Weights of a small GPT-style language model, trained from scratch on English Wikipedia: 6 heads of 64, RMSNorm before each block.
Each number is 500 + 25 x the weight over its row's rms, rounded and kept within 0 to 999. Layers, rows and columns count from 0. Numbers have three digits each. The size before them is the row's rms in percent of the matrix's.

# layer 5 attention output, 384x384, rms 0.0491, rows 0-28, columns 0-95
098:518454465512520475479498508497538522494530484543512531531508479476467501536510504523489451496473504503554504467476504477494496476471489463494516507440502499550504478493533520551491495492484519497480476498477507478502504507527495449536479547483448555568481482479452446490484474472499536507
103:511508494502549451511494495475440515482507527502491553539493450500530518513509529516486584468521520532455486535536493500496495511502482512475520489526518479512495508510499488540497498525527502462456518500570560554489498480500446488515469515464489513553533454464560474516505515518521566471
104:474469514489486478524528511494481536516505497507480544505456474498489491521507523455482510450500491435438522492527488541480500474498521492518485578488544531471487500457524513460516506463520486530490503539505521441498509525536440483530542489469499527506532453496500493540504472450526537550
088:507464476487438480481487537504506523450543511491492549486486477491506488521451508488498474530480509536489539507446489446524464559500453557537462506498524513508511507533559479492482501483514502541479555514510572455419483520489497421440517467459473521516495517452527482490408505500478481496
118:537521465499524511484453518504563533504576494502542509465536457509498492527486535514496503524506486504497514501482484496537516510484497508538489497493463480485495506522522514438557506478491493554542492493484475472549525510513464488491513513536485514491482506562473478523515440456486466601
102:472478472517530542463532501501484457475488441505510472549534489512529529480536541479498427513508491478460483527528561511571516482488495502504531566521499479528499518428491513496452491524463513518516491482516494493490506527501478492468502489457452482501480532517485503491471494517482512498
101:524514506478508504508554494599538505487467474511504459493510497474479463490516467507508451495546492442487483504455474508527476533503490545489490456520489489487500501536480531473484496485496478482463504489490499484462493505506481495539490512525511470479452540488474490493415475488531502498
104:542515517481541511461479492453521521485516518513490430468460475518476493464501514514474513481479531565531480489516467519493487469458486494470540496540505517495506551496482482489499502500457507505540525443465510438487436507502527517494475530505454506475498476493480522481502507494523497508
102:575509489532541500507472507475485529480477526512474513483569453483526501524497519534521550506513510456518551505477498488507484468483481519484509511527501563546511540490502470471484461466533475471480509501508518488514515526537534498515497566476487481538462510511505496492518458487504440495
104:458472540477502530494486448510445452520531483473498520516473508443496479459501506473476547542509499524510525513491522500514437561500536526490506506503488520508514495445504505484481496512439484513511473508475499505477521489519535479488496470462518494501485491497491522487476515502503544511
107:498470489489477499532508458502494485448485481489497545474482541522497520514502464507491522475524496519500518484489509564542538481517541540506508470477461505491515497532501473473522487432460537455514461525483475531534434556452498529479469525485504472516503500533541485505531505525475486505
088:535493516502475558486540559496511511564528533471527537541511529497495482479498522488471534473552502562470522527493455464490521566483530504470495524485445507489553518524476453522508534487506513478493467512475475463475528488501505440504548511491477498523464517533481468475476471516484510516
096:492452527519525539502484510427503498539493469488458462494514525509484463524505418500513529495438461509511489479507567547545484495520508477516521533464468531497488514487520536488487472481467472503493462517474524496539506545447496490497506480475506507477528524539552513495475532558513469467
105:453522548511496485491492506490460491512475520456479568455514518529514450503493534559534505450516416447459494500541531512591559528469525431533513453522489490526482475540552522494502536454492486507538531472511511493488512468528511509532513530507482480500474472511496511495454489485521491486
095:491461503496515471516511492493453524537460431509475539503501484437502519483515519477525534491538533537489466473505513469479476571526509475500494512514518513475508498491534512510517539522473491499463496495529538516491505468525447537545485510521478584494490515475446475481484501481559508485
147:546488519523477491497472499470487528522472534495498475468480469531510452512486513507506541494490530491524544523467466502522519513492457521530500502540498547496476503510499490487505499496528519515526482510472509497526529486534520533471450473518495472493499496509495522507519517486501488502
093:503500453492489489482510510488482515492503481562474528530524471532487522539571510556489536478537468496520503496493502522508524510446497565523438496484534456504472507513469514534491458515538441525530472521490499500496496558496507463467496517487505481548518531473511484514530488494461463554
103:477511467514518420503506583504476519479465490540525560491438494488530554463490504506539498549548506508551537503519516476502471495471445497506495470470526523487499508503488509515491479494485508476510555462488517471491498524453568507444520480455511517476457505455486545550468572514503459476
095:512535502490530458521479550474522457488496483547463448489504496473486528437490500472524460558488474480485493479511501508477494436494496481491504495503492453490474472503509521474466548510498510510514472517467492539485494499457503477469497472508487505537519532483532503489466504494497489474
097:504498504472511464526476473521533515481564510546496493453484479484522440562488514467549512556441501545491511500512556499506487482501521481514486494458511528472460499481529479517480524502512421459541493524496492542532502487447483544524498538500546454482543468532551466503531533535477506509
103:498492515503498485522481506505471517512457537503509501481559513517526557474500482540518542495474544519476544496475486509504521496476470494498515478487529528526495494549519487494534463446508512465510536463522504484473493531500469490504560489493456473538538476499498506503504466560458551502
092:504497489571481541497465553500546511510493516480512499485501459536516515521525526488556499540458479544479521500479493521476539503462448532539476470527554508462513476531448470479521475505495487499556510486479509490499511499496521543518525480533476490505493482543439546514521480520542521491
118:497529481448490471524458527525509507508530471511535472519458520505495516535532500506462499538488472495532495534523534499475481496476531454545466481518539470502505435497462526545481511541533501518469508493504554489513501453522480487515487483514496525491527509485515484481491525501497509519
095:531470464499534497425488504509493515454538451524492488513522478493480562466504547522451554503504461560499476487468526487466515501501517473506541486487454487462521453501482505441515524453494546515513493523503478523480509521494516476501494514475529501476485528451474537501461499488515504468
098:500450490506505515514493492545516549467497461511515518519494489478487500524486516444464530526562531515498455498554529474475472547519562494463466466495513512460505528476501505530514434526494494515511504499518564560527480520477511501495473481531520498467503527480536556486517540516514472480
099:493487490534535568528505459460491504492444523498540514453533517526477465505511522482515506521488462529489487509531486489432503520516489439497487477485535492473515511541512470461494450472506494504503533465495469502491505487476518507488491533475519430515471511515480522469497520497495494476
095:512488507426481504500523494484508529516540524496490448554519485476466479522522485500520464484540546451487526486513490473477493453473463530542500540503467531483513533500453548464518520491456506488533491463471470468474490498509524481494515481487493506501532494528491526456513505509483510510
094:453488496507507490555540473511529511524486522492523484491525482425487468528515474487466499492463465476436504538547495463536529516532476480510509523496507515479462510487515498500460486496518522563494548493507551503511536470513487520486536454512477488489477495518521553477474466477519506503
109:516547471476546473537461497479484512486502480500494507495514526470505469501446488485488508467478442497473508481488554554506533469537525483529479503492468487502473488473479500477534537492496503438448503508482482507454545475512457469534480520505534498512476478475488511475506514511496513444